{
  "num_hidden_layers": 9,
  "num_attention_heads": 4,
  "intermediate_size": 896,
  "positions": "rope",
  "tie_word_embeddings": false,
  "init": "orth",
  "init_std_qkv": 0.0148,
  "learning_rate": 0.00463,
  "final_lr_fraction": 0.03,
  "batch_tokens": 262144,
  "max_seq_len": 1024,
  "doc_mask": true,
  "max_steps": 4944
}
Each number is 128 + 32 x the weight over the matrix's rms, rounded and kept within 0 to 255. Layers, rows and columns count from 0. Numbers have three digits each.

# layer 2 MLP down (transposed), 896x384, rms 0.146, rows 795-831, columns 0-127
179136094182140124120156093153145110141088143150139102136104039137183160130061177162092121127086131090086099194116156111087154151119140118107166142107116146126159129159111133123109128052101049160061140165138143120134146160136176110150136110125133119185120112193113103173136095164151134100160087171160125158128126117097141120110141124163149133150135100122094106111116163186131086107126
058126191141104148176106134167076127117168118130182100123137178140191138127153124094120094142151113092127096122126146115128151105113121122140083225111171179064157112097128155103079107171134146158091181132062102137146162134173112107119128152105153122112145119129130125160166083156162075118095102088088172181127090175133150139169163128113094175093089130182095149138114146098099098071168
083103151090137132133145162137171072139089071109117156176158106086161119210118128110166143066120104180200148097084072081158066164117138111160171150157148066162078145121117116116156162135102152093124156128150064113115111067212172081109133151119126152115131154123165112093102115034136117114096145159171182160066099139132164171166192102136194175169117122125159139123138141146148152121117
111209097185155084114126154126139115084109126124084107114130122066150108165160067133193085147131073151143094151139113110142167096141138171130171124143182100142141153080157164152183127176137167169123099129106058144075136153142114113070139117133167109109155187174100122061198129085114107145143116138144120091082159140130102103187113159150124107144220157184108170141120096085143122080123
120147091166078121118146127177136077100179149148157140073076118142031153103131087154153096072095137150076185128179135092192110088098143133096098135143133154140114102133112131133126139114123093091150092075144070141129091114110132091102167156089140140106082111182056118079126105128125142095137151084203151108099171091104162125085172160119127148082149108110198107121142159149183110155139
154099148052039149132113120066098160169123124155171168133137058129129059117094158145087109133115147151101161148112129140121084187097089122151154088144152113157079147156140160112113119122132132179131081153109112096179137105066154135119157125134141164159136065084048151194088097172087073145122132088120131185142168091097116131125079149116118128103133104117129120082175098141124191175089
226133167129133122096131168126106167149121101097139145155117180085241150141102105114143155080129137112172128119149122153119129132179148151137131104151093066153162120135140051160159114112115173121137142154148139104124112121171104144155085196201144125101099095110130132112148078122147136136137110169098158191101120082142210183164110111116121215119105141166111143122130196148150144146046
135108123166124105146098141084059129135124117134124141066104096119130139092106147080187163079091104125093154121117109095131118113148083137140111120145120131183064154151091163162109122160135127155134096101146174081102163181088129110123092172157160091109060087094121175172168130094068135116138073157138179104120124122168065101181057129108141112070126138103172087110121119173146102101084
128142087076174172154074182125117098174073145087129127199116162120141133171180107105175058061086163177170167127058143135117126207101121120124081177101103111116130125127095144096110100122126113149122152203140193156180115125135145106144123149119142074133106064109095159134165129146115100133172139082128168121107171134115178087157137116126157127089114153175132129088132121127131116109085
155159100091077109075136097137125151157158073124129143131133151149096109063126148115051170128114110139146141186107135103153105142112103124112159085190181106116061098164129105157102154090131107122121050074132128137065122121106158166163187120036133141127130109137088069089105176083094131137073076118096126138125054130164172157141105136179151115169127156071142113149123135106154168153102
140167163107144166094102133095193067179137097191103140121110128109076088140111090135106068086137118186136143132091121143109069096128123127180135135085144127113110163139086124123109169122189157117116137131175128090128174081161156169137168101168153193100117130105196131139080134105183116159175133081119142137170098115141104151123161148155127172167153171165150137088138132105147074165146
160120122076129109100098119191094137184127135151088198124130161172148121100150126163129118149111183128150146152130115104148133139145069134104180084119136124138109079243150096075116141098133145142163153112149182177115138116081124105153106141099141124120082103154070146096126134110097179048076133064120076098090209124153140110097035064133145190053125130138128168104160062161117153140107
131100106116112135168108172089149113139149119109165158154093105088143106152161171127053147166172107124115155163114096150088101146156123133128199101124095121101119099090131147172112134108131150134095109130178124120127032129123106109131203060090146114124114156132099131138118146087155144151065127127136131172145149162109063117108097091123123101136157113076145082067139154157133131156165
123120111116118135099141101116167160172094097110157132119093159089102179154180072122121096152047169164116128101162143109088157096139131101162082136123090153147162055047083086141131118103157140157174158133170138054182108101147109146076131170119181071098128116101167139152137093094118113081090084175122069136154109188089115179166146104110156098122101153133138166117173173148134120129087
186080143072101111166184110099170190110108128182118104142061144149129163099197105113189143125139145154117183131105111139153095192178193177172119074167152116145125179049146161089132074163032133104136118125087068063090153180105088107192088133191116131148104084156107125169091114115104135070148091094112155117101156113095160164107127095097169158150142195108149126171153099171135122167106
072165118176143142148105068233120135104103100128103134199090170182149090137163144145067103125103144078074106152177104106102172132112164131089136142095101104117170098159120123114098097127138156127127085136080176183216129128098154173099169163072141118079106123097170183164116109153133132092126111039104068116180097193130103111127111064184091097126117075108136102065117131120117178161166
097074085120160171073136129147123150100147119089110106128136122139133139179124164108155103107150141124075117124115121093122131150126135151090098124116151162097108112097124142159157193135172124116151131140142129165089152163117122104094106131150100118129136142096126138099079089131171138128133136202157141155148129125104075165181124109149063140153154125094113110102113163127130122104126
114166103126173156104120064150131203090140110150141117125091188116152114180127122110061128154112115141036092082185053101113128168083088098135105166142127119105076150180124100174096094144129094119068099117197149138165182067155164180139133115124139114110170100144113173092128188091109109111161074115061170142187141105140139119103102132153158137106132136115111123135154142118072126125165
114139130116116140180129166141164129165130219052133116200143115115131179140140137129149077113145142128144063143059138147168104126166117143142168177148122106076181146223074146170043119124127100138129149189130123153112130095034102096155138115140175132128173121176110077041120090138096141121115156125143153137109038115097147118172155122172162158169132140164127125122182108142119161106156
153155086083160103118131085127051065098147118122108188156110096092126152124138105203124107125135105128109136124134180172173132131073185142122174075122123144096097151116100174104151089142146143128141133116119131119151143064085124139146161170105225127141092208052110149136153137156090117185097104157100176113141185128174131067130088131140190109083181149154136130115107165058086063136167
100159101141167122074121134103149126179136112064122123150130149113089135149167086132161107117146088150091175119174167104131153074085124192121056136139104157120133104147154137154126172114125111133147108143168067104155108142176167135115132141049124118123082149160135080168139130067155160121051129108150100082164119129173138116144134130155142100081179141168182129136131110084137144144083
058114120143134111147122120182144139098163139135143083114136140160088118147166125117141090101083137146109190152071081110158140092093142128172126172107084088141108141168155080136130145163140103170118140137184125131091135110163099138089126105093078088126143156144123137115126163100139156106074116161090111156128161105164153100122144144105124219165130161097100099094089114099172192160146
085122181135107142126140096150129136116115096141131142202154142122171135137172153102152130120129184072117109105151113101110164206106063172120175212131148098122085116130132157103134146113148145145190119132075134096136172149066130131136137186130156168130142152179089078156143169121113108135090160136063161112113161096078158102138117117140139158155110142140199149059086153148124104164146
131168124203096089125108086170131098092125083146137065111051161099191114154168126158138136116118123083164101125121027150101144146124137134082159130127158170106118086162191134156146090103142099177045084164147099187108134132144125117074122173180105119092174095070223114078117136155174090192111123139092110138159135093066138117120128098167060135156128085158075147113119163127147114133167
180166144040121148132183087149078193112123097119172133167097165201155100130134125141124104194148156132103157089162098219143109079101142117192110122141146113083110108108128089109134104154086149146134090097166097145134111142132125118203140134130158147153172131143106141118061121163131141093117094117161113132114170117112132047088136125210107130149138138144136101118160116148198140167048
111122151115170160000154113164087169132040121072162150173095172180105108132067079197134119086136145124169181183100140149116158131155136141096180160154053102134106128121057190104092145145086127116146078104149148136191079112146129121159104128144116109098147117139123156062159151127101075165137120156085097139089129129155152107106096131147154128133130122151127135183090084099146090094163
174125143105161095078183096118086148166098079076088170187086143103163169142133129152102086114169139166075142165151155132110097080096152110193048219143162127118090132127065124159144130092167125085142142165162140089109127181112130164140119105133103129149143132112112093112134123134111121088170110119123119134141105122041134128140114077173156153138139168107151125155136112167092064085150
131156122130143088134104088093099217109167136183095156146088175115081104168152103166098104123073114105128173154139125081113159147164142176075114064161114131079119065130120152103066130180112174153164141117139141147112108063105150135108159156099120102193179156177130094128155124127157136151146089097097126147180153140157158090031151147109144088171111173149111140075173124143113072084132
134132158051094177108064147085087138095111135182095174125089152131111107129177133141073147091130126103052154112132114119069127129176130165133083125169122145156129149060177140148121094091158143139156136137132101081129106117171072140143171161124115164134164107114129110099107168082154126153116190096164137135152119106104113115143139124125123180111125131120064129144073148174084192106091
131151109048117171135124139105158070111158170052142153096122145100134135109120180069135127087148143191118140127139201139081130133111090115183081120061120085145146151113157152150149150124097178125129131128123164190165141118091118136098154138097076108103068165161122080092149164148097140141194131100147080121177173095137152174094137142121159135176069126125118101132088155150114122151140
176147113130159144121125129152088171124091174134097113124141175086075106152140092091071154150167128092112114148203140210098122115165176158137128170148104042094143171159210174151093133104137137143146173093107131122156111213088142106139106136049178199130103090174112110144097120045199121115175142058133112107162147119073148093119094114137064102141120104129099110107148206135104161194146
098118160084149148136165134158172148157124087126094120120134163130178106166118179097100154168116162142170111117136162104090170107118109145159116085171130150120141139125141084122141119125133073143091127115159168125128119170071135172113161120129102127132145173136123080141126139113110138089135073076088129092146105185129116158101151092173157149129141085165091121074128138137061098185137
103140156100163159091108102127145098153094095165150156116135153074167151080133087144065124136150100099135055176048140100136175129098134109127147123109139103130170149165135119090117118142158158158105129159132155088139099071145090151149124123167151150141103140140121111152099123124098116152139083167072149136116168152187110107161102109128143155107122137084116119093153131102147111150131
168097143153134076084171149133133138109137123136163098133141094113128180064171171100126175110125105106169127145092107135114142159180131179118127114134152117104168044109167200121106135144163199148125136130119175197133122105080154157217119147166121073131094112094109083169122109092138135180065151160076055135193087126159150128132146140127136166113162121148141051139130110096154178098150
111137109170152125127114163161134143104133090040121155145132135176178132173132098184143118122143126075141153122069130069167135109156164092163176151160210074123136152174105149091163103132097081113119126156120135151116148121125145115111110105112078148131157102125076174126089133132185146103101108083102168128101185156173116116142118090183147151125125120095122187118109095167127152150156
074117142143128129110156087146115123101097096171106200128144156154106187196069122192141118145168116165120059120101104131127178169111183123123130123104185081145158130209135138056128107093148095127114140119133135124127124093194163166125117127120146153118073076150137151172097116141120167165117153088156088133129137177155129164137075123074141137161147159134139164110114099108081139122160
106090123132179153091186063133078122088160100200125147106105175104162166113096128135156107215116083148133129107175134134124173109090132152141143103134150136128097143144095117107120105156184159136123100160081142099140159117152182155120055146134088127116165144152099138124096155070095100201087102125114112149111123179147168084093124100139072157106119108095055154080063107133085116091155
# layer 2 MLP gate, 896x384, rms 0.152, rows 796-831, columns 0-127
097165118125132190094139173157128166116155105103138106071162193079106101129076076210168124109100141209119053126084163207132168166180140098173040141160125127129116123135092120135117163084099071123136158113088161142144088090166176153133077147051101149167107144127186115076117112162081189140140141106088105044151115122107114141133151166124083130142123104076142115141090092088143124114134
149091132185119127208078181112116201168090139163147150122114087111118150171150138147137179115178160137108137069069123174107135056131127133167057124103114119090048166079052167078114128107143096089118136108121131105182104054094132143116170067174120135142100136135112151118161121083110105107108081139121136145085106159140114128057135183058122105103092145155168076130070112133167086156084
142103124072159145096100086110105080139086125120139129079153124160152123133069138150127161108106156143163170160097080135119148125128082157156151102126177114150125141103107157122094176078113126161208144022092136091078182118162123125176117137120139160133140124103144129144198130169100127116114168122120149093153137136076135128152163115045119118168112092083158132123093129145099104123115
118129141148098168143138109139124144163137089101156130130104147147125123179153123165082142116032152130149165116163114127149123148103132127116155122107054143082089136122094129118105134114177089154089146107133101106133143164143178136122101158151122163110116086092092122116091169124178151134089093142137112114117139115201164116074120115057163121107145123092140106095072147133134104163135
099200127078089141156088133145084103185078172250130143194070111193116161078124069087123181103131152099159097195125108087123169087137140169137135113124081183145176145131174123160148141120104130122162046129131107143165149132091123153178098068179128126092141087113169150112147082133193139173092118117085120123098167093168081131114105168094161173057145083104135112073165110093200083103161
243113173065093103062134151121075105066181159151089124177094100104200159142099171165132147137086076101080163133198044128175154112133178164071123100168104123146055097166094054087149062088116179129141065120103122177117173137169101209156089188165019096081168100052140104136104091081141162121094174144155137175123131118195226098167171118126075166098088130132114148173137192077218144235088
118080102151164089188099147084099077144164119167143153074115060137113133079150117120224138079096114125075093130088116104097134119137081107130110103133151130106022128148121176114123146089116156152143092110144099088126140122113117127110112041179134093093092133092115111163132135128094165144172114157110157141199103126161103134168111148171152073144127113128170161138098120176177099144123
084118102186109102166104089166172115110146126120091117092189089120147058101124173157066111116101131119105085131165102031121163105095117159164207052140161139117109147107115141154139172121089157110192073096163119094143145147112109122083163088124154137154168125147155094145121123131175123097102142131184133127119097101178058140127099117112115137132140128120140126081144095109109143153148
193136133147144186111115156067125136182141158176125154134085123131141123178129125120134127144105158159183109126091122145135163175146117153088174081174125143178121136148100031169138109103131148178123093179149158119095143127146126110142195159068182092213075104094148109085068195121154127218096113165133106104164051118146177108167138063142120102105078154143216113142140072101112117110130
100143110101148156228134088088169126191135160106138056161136097078111122086098148104146120171174165157130184105116123133092135128163121145109098116171099187142190169122118170150079089123182085149131127130110119135121100102101105074234178156100140170161128149105176089115154072165093153182080086068139085130131123126123083144168115154147088096153119116112165148127090082113137175126094
168126144074183113109132186155138165141112119181095142140158093102136111094126128206147176112152158030132196147153129168113187130122075146067126071177152109079196097148187115159066187143151111133154141092110148075069117104091149102134135119107134127147130075089189138105164106124121123095154130083079138114142084086068178080200098117093190158088151130111140107093091104126096113183102
166088123137117118118116143165113154119081127172151135102167079193106126120112089158108120108083158153155123095124158135114123105142106076154141116156149122080147113111102132137156123157083075045089115121127125124232177113117106184137150075090138159140075029164100138129162088172105160158107120136123118127162126091129167145101154163193140090130142105102155139129091158124195100103152
123177131063089100098157157121084120131146147141114181160145153186097084147126148079084126150112128166165155223121136119110128084087120159137191092158122176120149125120166168154111179159106162076126099133138150136183144146142128087121077127123110124161145100156074095093145111148124102176205130162164146139119119146146200163131172141194134109131139092146097129177129118101059121136151
155145178064138115144100113161170153137046114178156124143117103091122138161167151096123120146112127097114169107125177114176133132162222146078096162131126103097096145150118108194216145089057182158178155041069132134113138143128104080095100126109109136073133101197120183111077151125088122146118121166178204178160146158154131132150175128103196162132150122103111101176118134183162094141174
162083084110213097102123111126144194132077112084142084159054201093161148083117141133134116127151112087168044164108168114105108101141117131053134091144135144114124106162156111167170097170128138158116148186132099151178122060123129173186198116130123123114077081182124070097194142108082132128134149126132119128099075007148135122111126140130106088114052136133130111146109171190142114181081
092162128131141167143073135123194091163102162104146164166124118128129089132156163096152123103149125095073105097139166100168087099123149193139152128138082162144141138156070144101118126127087118146104142101141187138183099131124107131108112114198091092135142082087153096079106172153123130133157051110085166129108091166154082147112125107112133200158117170137125112137115133093087085146103
098136135174168185157076132114087097118092161074160121167123101080085067165125163096113176125145148116169137168110132163111138159194098181095158085119189164137188114193126156123145151167097153133091173079084131109113192129088136090137156140085103084136161124155151130174059101087121144164075098150145141087068130161242151188110176083088142136140134112153130110070120117150106182114148
067128154086122108078120134142133169157122103204104097115170148104115115135157114154088164080143129109157096121071118110108175104102148130129092122067172141104131101138112124097100112068189158157131142120099123147092176164148067171119114166150094180085190147101179096104116113152185119097109146186103086068097114117149138143101188122160155116125094109129079105108100086146183096106129
172145099131090146140128211095090062076092184090072142154122173160081166090071133115138146092184123128142133151103161147156185146123117151073097107168112191129080150090145160167107146106142088087119128090123115120084079134159140052178217145210068132135148075153124100129083071125119089130141144154164147126175162099111130104142115136137102093153098071135149140129123104167136145098125
105115175109133194170077168107156089114150156185110129095135148172171097129186167109100075163137148080126137121147143085166124198145137120104158160128130115177070161120123115141108140127129087092133164101102152144143070100119170128148146079182171193178134092134115169154105086098107118102163137133166170073114168130170102194172104091098175115175131086125051173121085228138112144076110
072115148101155077109176142108133140074100111133120154146163103101117115129146123164115140116121107118071131156162094136062091127127134133122009097158128111153052094197111194155236158112170185137099130168131135095089140114149146180098125094187093133144143151106120096076125157161153149100168142152182110129127162099168147135146057172181133116127132164142147167114116128088134168108154
105179116114189107139125127062108093177115125128164111138095107090122034084151100125122110124150155056159081156138063114104139179086092160167112147173139138145072143153174189117111150165134101130146102151157128153136190151155116124094180218096102152108160171134179159153157097136125111148121080125077086093131092158099148113159116089194134070123138136140098125131072136179079129091096
163104096090112122114147099114098033145118180105148089075152096085125148120164161122140229132157125130174145129083154138112128121136098100146124087179124081132104091092168051149107123209170136140121133122175150160189144130126102092132130095089114103161181202082176120096122165100134126107217163104110099139142096137102128160086089142113155121110141191139129097148139125050105170150134
092146175139136073103144142096107062141163129130153158109176130099187164174135089107077182110177134122087162183147116123115128149088110081089138137110125133137123161177152128116098105140129166137076135126103150105113134147209099153118148137151067132169097122134070198105166176079131163214129121145102137119122149057087124235108135103007140155105153098135120182144076112126065124092210
146130136054112094122136205151148135170153105097109185133155082127109104156156138090128045150119151081092064126134091154153108131154177138148154165134092171141142132143109069096140117115179100113098096147119132102107120139170142125167151096131184144141183150105074104174164104135129165175149109139117146129102092101112122078125118050119106144148126129176119127119066151125145178118136
037160119074135098105175166108107101112133171155100152138113088127083139068177088130148116143159129174172175096106109126140129093164109108078144101166141076179152147137115152179082163138095133182106137130155131149138126135079130113100141217131155086167145166110091148100108124134148128141143156232149127107132114102088157071123187140112068114168107100122146113123118153124101100126097
091082129136165158120182139110211107105118133105159161132150122111125084056135071172164092177124106069099118110134107140134105181169168155118122103060139114123184119120131121148102095087188104118161134157121144173151127164187141164120159081059133199109067123087153087129129149109139137117121143074177203128134128107066091164115129078144100097096131071117107167140132107099110128104167
144122134128136125128082150119123161139101144109112083120080093188145121168122108154154117167142143145152162142085130154147148077137118112163137113153079147144136145134118133100115120113118065157161129125115155131126087184125123188113103116189133129156149179104224096111167199094124102107091150105132116112139091145110122133104125143098111129094141087101139056066158076102113116143154
140114110150104130129116170086102121107068177165159131204117143098136177165119150176130106116098126113110167124081132076135116109141128170148154118122146110132129138100087177123157113119106132167146175125090090122136136120115124135049120146161111096156088149115106171123104103062111157095173139132182092172101136164131111150140093121148102163150136099146134153133178123145202141156144
100107098135115148155138169192120138095164149120112134108132107124124088043160084147109096096142136140098069173086174147111116158100153102180071150148135186064167077133088126142150146151116139156149146200153116164161165098168180116072169089138097109091137111126141153110176087161168149112067122124087174093157133121095169084133109116105070144178101145100154130120065187101143145151171
076114118130096116136132088124201069122107195143185127118128110110111152091123108110113120137148127113107152150148109176131137139118145095130134225151160114147184156112054138068103145105175143130207071140151111117155176093127144143159187106050164137174095191129140191080129151149119158115128121157159134153128108162177082130132045141057122159124201118071138089148100157135139112120120
108116099135097175126143151177096133115160132177123115051158117135137174070103157076126128132130190146142165119151152111138148121154047072117116133102133144101069151106115157146189132093176149065097096060157151113113178193093165100130145170135132136118174131108138174098114141121189121091136177094184079101166111157095134101082178136131116109160123074164108097114119092148123121167135
147117101054079078134183123164157118090103131181173136172107092130058171106192130127104181120132155154123087163082069093127165121192138160064146096127126062146142100108179126160139136164085200105048123092177163110116134168148053170148131104122125157076098093069142110146103115121140162147103153171096092095166146128131206141142148118132111182145166132151158098120164162112137142094140
146148115108061095124145088109119143097136129161153112174174137083160083165138146098111124156117127134107137159231168057134111112099153132137133098068145069181115110134079115186165152113148140145110117110120153183131143098053108155149116107105090125092145112053081094157148157101161121067112161100119126123053111133172178149142136167103169096159159164095087125130118125115113143137125
144099118104110158114155138140153151188076130160064147167108134096173150139105118172090146151156189132123156101152185114189086065118156163088063128088099108116116065147139156092109113101186104095165135190134087161117110068144113189123131099157153123078070097131160176184082157087135162194109113108101096065161143159127148123099096118118126177141125161151162127110141143136145164129069
152140130126102150137109096112179160211117113140134146151139081095073176087163136095170090161123163127182083129176121120110144119193154099184083106158122129156058119186105146097143165139161096182116099196148143158127148046100126136103086137117161122172163152119113145108141098133087098116170128122155127138154139060138087154116091132115046118073097137072105111037087143065135134150149
# layer 2 MLP up, 896x384, rms 0.153, rows 796-831, columns 0-127
216152151145079218080142048167173161135121144197172108158189205117105131133116088135180209100126099104095076147115127178155149079122165151060118121124105129132170110122206177135070124198112150124091068103135158107119121130161145074040127134121144124128085095131198189156195107080160094173104161058129105074154096162121103087095171140126177149158108122118145125145172118064175107199128
141103133161091099197141098172116096047088053118068137150155138154167123143141125153115116180146128205199102130134132097083171202136179093173147127166195089113130137074112125118075165101094117119146183085063132156018067101158100122100138109150100175121193128117108117144111074119143185155119138138102097122081159092161179150170145110121092127139172070161142064125160139094164175147133
138071106103088167121160194156152104190123122102114120086135068186127067188196125138152128158150153162164083177119129121147112070151135134096135158140104058092070107105117087076091099086170147103072128138163106127148100126131169129040099161099103102129161068119093089064143083144176191108137130187090074097071132158140144109127158185165156146124123195120085074104131119134088163130173
162189126113165072152154086132119157116140128150062118113186199165098110145044138102129137125187090132105132178137109102212141111141126150132066114165161134158144149125159097150106143138181163097127117081167124118112115170133148074127174139130114149084127180201116151064119162173118097094167138134135176134098074125096116139126133179108106159153134114116135077162150124090127125101163
158133073182080129134116164138225098169096108154169143175134174105167119150128131088128120111124142121050120103211052136098182092145135107133165137145088119133101204110134122105092102124107079105144183123106069140112167174132140191127144164111155173120119120144135058128131136079177131100116080190115117170145121100123077106110138176079162087050128200159152149155107105088160116148095
092066079103175163164119079109169136117190124111175168140178170173128112094112146144143122164215148172114145133114204142123100170112172128089117121171141191108139132141104132101099129123195170059090101195171130085127151145103137169175106143062177091153172142132166153120092156165141155104113200143186167123133168176105031149142087185155112086071141124131156090056112025122073067179041
114174125169139095112121150103052124153141105174152102077141149136112135102134114098189139078133141174115191124130131120105131124138146144156124163150140147148096152175124107132148070130158115075113064147167179136107149139136127137120137155150139132133162114091169162106142102150089117092100165135119105106107133140146089133144123113157132146165148107091102120144137110154164118185117
119166136062123155054121133144157128150180098131109098174108132100144125155170106119176098167174123122150143145088181138080109129134205101199163144143200140102172074106181152128129124122107168156163126106136121120169170102148069171090100134126124162097155169120160127154112156182115138164126100096102127150119132121084134089116100084165118108155144100093109109094054163069085082154115
096095097130128201101142123075121097175114148162166111115134082102158122163112145084111080130174151106118150160066161116130151172131115119092178130090077110133111148170074068160138132093128113168140126115138079152115161070144149136127177108109083085096066115125107136161084152185116133157135119180107107060108068123141155156125144130170182093164136122101090150156122136071176112122144
107084120181140104115133134177113080091074143114132171142105162093141157145116132196167148124116150101142134050118149200190172136138123108149165079103123084162090151127124102148116156121117111062112151122148125144115119041118114115060106083168149108095169068165180164146176098156123066170176158147095160139121154148097147141139118101122125122068059116155130116120113155069118212149128
141162104160040190142150123193148124127112118153134119129083177165147087156154120089160093141077151126095073119081163142096093175135203115108135136095130227137100144103087127093149072183154144128102084071090096168163181106133137081152189140163136139124125122140133131110070138151164122162097111155116144146098117149137108042076186122116092099092147128139127132103123164100173145146125
171162091107091133111131105117128148081133144140089172162117189089021089149111132144110159134124109120094136120073156160140128125159158106133202140113061137098136085118099124127144130058118155127121172159135186143060103129155096072124112144146072089136139162125144083150096118139125122148100151135112121170089152145165112137136084113086132145151111200186164105146099116132078181125146
159088143137090087185125140098090157142033163107090109133112167137175082125082154111126123170139123093154174201120088151146126124119191106097168105135145178097133145107175140170163097095098192162146114139103178145147129081150123126104093116156116169102115129089045096119083143126095178132182059136117155140127115117187146155165113158196169132135141129139112129146139121130122138098155
119158162143124134150105163123149179133059155166138119132072132127137222065210178019170063097129154157110146064212143168153090138158136102088155153183140119093090117088135105105137115140134129153192177125194116089093092119089149176063157128098136077111156074143168181162100152163124150086118118145137163164140169094136116120130154101128211123192122138123149146116140086131156130156151
105098062129149154121115165110115101103092117105142136148163126137122128080089093107153095092187107148128150119166178143121109147170144146127126149109111096127158162115155099102158187179147143141140086147186105172112161160101119123075097138138127136146145144140148132136115132125088056103160064226101058155131157153112114111227124122151131144136131073102103106167144191124131112106127
172168140086100144161120150129162104117139113132135199097107087123128173120129115075101123181160148190163108113116136095155091081129092159170156108101136160143103131173076135176140108170107087149160100178145083126197096111084106149176161065111102154099159105151101141181092183126077059136113151149108145059139138130201113088081130106094123122169125112110162088134126095092120181198113
088195196119152050096065103195144138108115102160233150101079079154163109150117138090160119125105166106148122141204128101196128140140058159134194161146096146069090100118176155124135195148053049086110071112056125087063175089116131098161149095090137124106144084095107142121106144146133191097146125157107162182184134134204111147154116156119090079122145058106141179145238185132109133097106
144135080131117145144168123102135130184136173152113102134126090064139169106153134139123109111120118172208103103122121111137150166131147140115088097125143168080113122168127111125150141214112102145136128122062134150078089073110150136158095143195147191171123159194185115121144062182146116103131118162121129123079069186132133106183113164092090168084055092157105112164197114109114174185150
083119152170169163138102119164185162183137171138145064150143125054156030125111143123133095177099105070126122135148103140097152120124117110106125087122101073147104102137097131099161113134139140103078115156128155167146133119117147110076112124104161123130131163134113127118128103114107172083126107110136121127145128132088107117062116109108166151113156141092081122112134163115143136150162
150164138147107098087152139120172124158126120153141141143207147147129124123124116162094122105116109137119146171111092113166152132099111152148158081120096139047150142130072141120147130127137125139147102116066137136134137154139115141097132147147196182126080114102104157104149145164133120153134114123132119132145127119121126122082115131122074120135121117089107079053126084096130152135131
165158105154161166162106120148160130146137181138095148142104097086129105140116154126108139163108088126093134131157169141177113170167143179120150129153136128166104164073089133100174138151144164124148123126167125145118154122182149140128130139194193153111126080137091094141120076172137157146139036175126144114177142136132101136091173090109140157146107130183134108126155124122136121117145
112154069198195159100186112113125087138077114097138141156089118112101089104119151093141113103147119135126091130132139147130148074136132108138149156137133151212101104164155122132144145203116109122117099165089135147149210148134117080144146215122142158086136166162157170176148060121093115161085128089137115147088111107158123078126151107175130120143147113158085140130123130151159134134092
134150136100140127102139115221167112145163116140183176144069104135121120146120133152158104142199109105133101113095203120154146129106193119166200103116117097172086117116135142075140111182121140072113154157152067149140169180108128145183110096154127143164161098117156127122105159083130182093097117148117058110123100123159194135125111106114145141153134221103095138121079125091093201112146
110142142122101126200141123116176180085103160120097150146095101110102189116135148198110099118110180155106154122146138073098125109156117167129160137125154160133088094142104145116130157118072079153101154079142066110143149164100169127109161146160150126104183053170171138153143135089167167082126107143171115074159122161056181142129122140177111122135133158149142124052160194151154111135121
140131115132138087164113111123136109088118140154131096055159161138156099122124099085071122158085157107107138121164118139133099183146081086110144167103188044143111133194086074148198154156109137110172119144149174185104110116099122134128127106116153177086172151142152123132110164128121099124127106115133194150169141140122113164129106159117111098075104135129194116080118097096052154167161
107142164147128115121121180081136074153158145136081051082222088228099123103095075139157131114155085193143188144116156111148130142127088115121099156075119125147142102183142201158126152144088105139112107122129143119125124111101148147193157148102097131161097121106109143126112067080153148121077102167140152148153098076098087117064097146105114196132063135112103117166065087130105098162113
065156136132141121090140135181152118120105121158167144155133110094131075125128136166142149127174113126143100221112130171185123169127140087084068135092193107109155155068124114136060123122121081055181125133063161113143072190135120138139176152113144098118146119092099175188202081092109126081114101194133120155157108118124108191126068080165194135137117097113140133067127085164077156167116
168126084117168160177172103189095125133108063157151136178119174150127130119149092156148145150071074103161132130146141113115078091070121146107166182076176169163153135121095131119112143100168153186164137182123097149146028070161178120124132155073088127225148150155079176133125083062067151179152068172162129166112172129113139108123087112146128132075127166095130200117163139109161112096132
115114137093113129150093158066125144108112194201122142138110154079142188181156101171140076129111111139075153152126154116160093090158119163093145067164115116141105099072133145143087154155123134106107103145115045099146143175086177082102091103197113125151147104060135126169133097065077119168121143191160084119095158129174108166130098147100118161117150098081139168112160120110159109111135
114120056166136086146124143143113179160114131110099165104167143108097098143122104142000098133083173188098058156169112096130112116137135112201150115106082084177119199094083167110149189111192195146052174098158180138176168133087130158061143146056174135084092083088215136191069134130129124116080117117123129146095136169137119141154119157072103152174121137111126127083123108131075070138121
100113151132143144135118171120143113128141216127128146164132109122147143177191158153120111160071077081061169100105134046103126132103171158129138108120156091102145205178133111092128179107068124084156106179126097068082129125151101188101124136129139194137170119091121113121150166089152121130120145152066101122156160144050139107124096079177130137107102112193159157119152110118182087173143
169196103104130124132100067176105142176107098111172116096121136161157154074084160114098096106106109136178104153135077144169151117181095132174133123147165117117117145175160168146173140119106101129085090176148111140119166167144150065095137135140122133169104118104123166123070130134178136120123147142149057160108079118112101145082132120125100142123119066150133111128098075098134175107139
148171127100118148128180061134121172111115170124185128186157146142121146171126090111113112146166126092055158136162082065134119176177177140144129090125167098157094105136140111109082133116160120150163166109102155159154141103146080126147158114151169126133139101113164167150097102098121141130098135083161127186108113118111120095154190184099090108147114124143130101130162119125144121146081
166113051092115182146162162124070105146164084073183170130163088154179131093100164130172102093137102200129142150112115065064123160136124120115131104102100108162097158136153112072149119088186124117109103127183162139133139140045109131117115076142144162098109096103137161197218133082152127131106111107157110113108112118137159100116180124098115130120152112181141144123110155147134174119081
111182115128094117108174174188131139098157119138115120059188128091140128105129087154133153119119101107142166131130098135140145136204147103122136179158131152116118130040145104110155122103074162117063206098183176141071142130130102099168094144163098063124195174164117190080165153171116116120145135173114113164140158107145131130092137120111146109167075069114076097135119178128163118066110
155140152123168133083156093140133155119111132187103143154121094135136148095166148146100129158104198125143057140172155123107168097143147155146062084120086100140097142141150096178120143104125145121129131135096157111102175118083125185115074132142095114096145160099133130149105128087028151161169121091114152176101075094117091111078071105068074128081123129058144099074136142117142121140140